Weights of a small GPT-style language model, trained from scratch on English Wikipedia: capped logits, 348M tokens.
Each number is 50 + 10 x the weight over the matrix's rms, rounded and kept within 0 to 99. Layers, rows and columns count from 0.

# layer 6 MLP up, 1344x224, rms 0.126, rows 711-716, columns 0-111
53 45 49 48 42 44 52 48 41 55 51 40 46 46 47 46 46 46 50 62 64 44 42 47 49 47 53 43 54 50 43 37 42 64 53 47 55 38 50 53 48 52 54 53 44 47 54 55 67 42 51 42 42 53 53 65 36 50 48 49 54 43 50 44 39 61 59 69 44 43 51 51 36 50 57 57 37 47 55 70 40 49 55 55 42 51 47 59 52 61 60 45 43 65 56 57 54 51 49 30 50 51 46 50 41 51 35 63 61 46 32 50
43 32 39 43 53 47 47 26 53 28 41 61 30 50 39 42 31 53 56 68 33 53 50 47 46 43 46 55 52 52 58 53 43 51 47 61 52 58 53 47 60 69 54 55 42 39 40 39 39 55 50 40 61 57 48 39 40 46 56 52 37 34 52 54 48 60 42 57 20 60 36 25 40 56 50 41 41 71 59 49 51 55 45 61 40 64 51 61 80 40 47 57 41 20 48 60 48 28 63 56 51 46 43 56 53 32 43 34 53 53 53 46
54 53 37 51 63 56 39 55 43 49 58 54 53 34 64 44 36 49 34 59 46 18 58 36 51 46 48 62 55 32 39 61 60 54 33 49 43 57 48 50 49 63 50 57 36 51 31 43 44 45 46 42 47 68 40 70 51 46 48 55 58 44 62 68 47 46 49 50 58 39 41 45 48 47 58 38 59 56 64 62 33 59 61 43 72 42 37 43 49 47 77 41 39 54 54 49 44 43 48 47 54 28 32 49 29 45 49 39 41 53 48 48
61 50 47 55 55 31 53 62 65 57 59 65 38 53 60 52 56 47 40 62 51 35 37 43 52 52 57 69 51 59 38 60 48 50 54 41 54 25 37 41 53 55 37 60 33 68 42 47 53 42 59 48 58 58 63 51 59 52 47 71 52 35 53 64 54 50 45 59 58 56 39 29 57 47 33 35 48 50 42 65 39 50 45 60 35 40 50 56 51 70 53 40 53 53 67 59 60 38 42 76 55 35 44 62 65 41 44 63 52 65 59 50
55 43 47 47 41 40 47 53 54 36 61 57 35 35 48 45 58 64 64 58 55 58 63 44 63 30 62 39 59 48 44 50 59 48 40 36 33 43 67 38 42 52 57 58 57 51 56 38 47 42 50 59 51 58 54 67 45 57 36 42 24 44 45 47 66 36 50 42 45 45 50 52 33 61 58 60 39 62 45 47 44 44 50 44 53 47 37 47 56 60 47 59 45 48 40 49 36 51 55 44 45 44 53 42 38 55 61 39 45 66 45 63
67 46 48 63 50 33 59 54 33 58 61 50 34 50 51 45 58 52 70 43 51 38 47 52 43 50 41 56 58 54 57 46 53 52 57 58 65 57 48 47 61 47 49 54 42 61 62 50 45 53 48 57 47 51 56 35 27 57 47 49 35 48 51 43 47 34 52 57 44 49 55 44 54 62 57 39 51 49 38 50 68 39 56 47 46 60 32 47 37 53 50 45 60 40 51 59 56 57 42 59 49 60 40 55 68 46 48 43 65 37 39 51
# layer 6 MLP down (transposed), 1344x224, rms 0.0469, rows 711-716, columns 0-111
56 30 41 48 54 65 37 38 46 67 52 64 52 56 50 60 49 64 42 30 43 47 62 43 71 46 44 67 51 66 46 58 50 47 50 57 54 48 41 55 40 40 42 36 55 42 68 55 65 55 53 54 51 48 51 44 59 60 42 52 58 48 43 40 56 61 44 52 56 38 45 39 44 55 37 25 62 70 53 61 41 60 59 34 51 53 45 56 59 48 73 44 49 58 45 49 39 52 52 39 46 64 60 58 55 24 59 58 46 34 64 44
46 61 44 40 43 48 68 40 60 37 45 57 35 50 48 60 53 57 27 59 52 36 61 39 45 43 44 47 56 38 61 46 52 46 68 49 60 53 37 70 45 45 52 54 55 49 42 40 73 42 53 61 46 63 43 54 51 48 54 56 56 48 59 53 49 55 53 40 63 48 68 48 60 49 44 26 40 51 54 53 47 41 68 47 53 55 51 70 66 55 52 55 49 36 46 40 38 70 54 45 60 55 61 40 38 64 48 52 33 36 39 60
40 55 33 40 55 43 43 46 31 56 37 70 48 52 65 56 67 55 53 39 60 36 79 42 51 55 55 60 40 47 67 55 42 57 69 38 46 48 60 43 31 54 49 65 61 49 37 51 61 53 42 52 57 44 39 61 46 41 69 48 46 47 56 66 58 56 52 52 61 45 47 47 52 67 40 48 51 49 72 47 48 42 54 51 40 43 49 65 45 27 74 42 69 46 57 62 41 59 37 61 48 51 46 47 36 66 45 66 67 67 54 48
42 54 48 43 50 52 66 42 43 42 44 36 62 42 59 62 46 39 48 55 58 48 58 43 29 30 61 65 64 67 60 45 51 42 51 47 48 43 42 66 57 46 57 67 44 59 46 56 57 61 51 47 43 51 33 51 30 48 52 44 50 55 54 43 42 67 47 56 43 52 61 43 38 53 63 56 54 28 67 42 61 64 30 34 47 52 56 55 54 30 46 50 47 48 57 68 38 63 46 43 54 56 44 43 40 60 56 39 48 54 56 53
46 40 36 51 62 45 44 51 58 66 40 53 51 38 57 43 44 56 63 65 51 60 66 43 50 59 55 48 44 49 70 64 40 51 39 55 54 41 56 49 52 38 66 59 47 48 49 42 41 63 42 49 54 48 33 44 47 43 54 48 52 52 69 48 38 59 40 67 51 59 60 27 47 73 28 55 42 51 64 59 57 58 43 52 50 49 52 50 35 42 44 40 46 38 49 47 53 57 40 48 51 58 64 66 59 36 57 31 59 54 43 53
45 46 50 40 42 48 65 51 41 47 44 48 60 24 43 50 62 48 44 27 47 44 64 64 47 59 53 40 62 48 49 51 44 48 26 38 56 57 48 58 52 47 46 51 45 59 41 48 45 47 40 61 55 57 50 71 56 36 35 63 51 42 55 48 43 43 60 75 63 65 53 57 57 32 42 62 48 30 54 52 48 45 55 56 59 40 50 45 55 42 43 47 64 44 50 42 42 50 38 50 42 44 41 43 48 80 35 46 46 33 47 57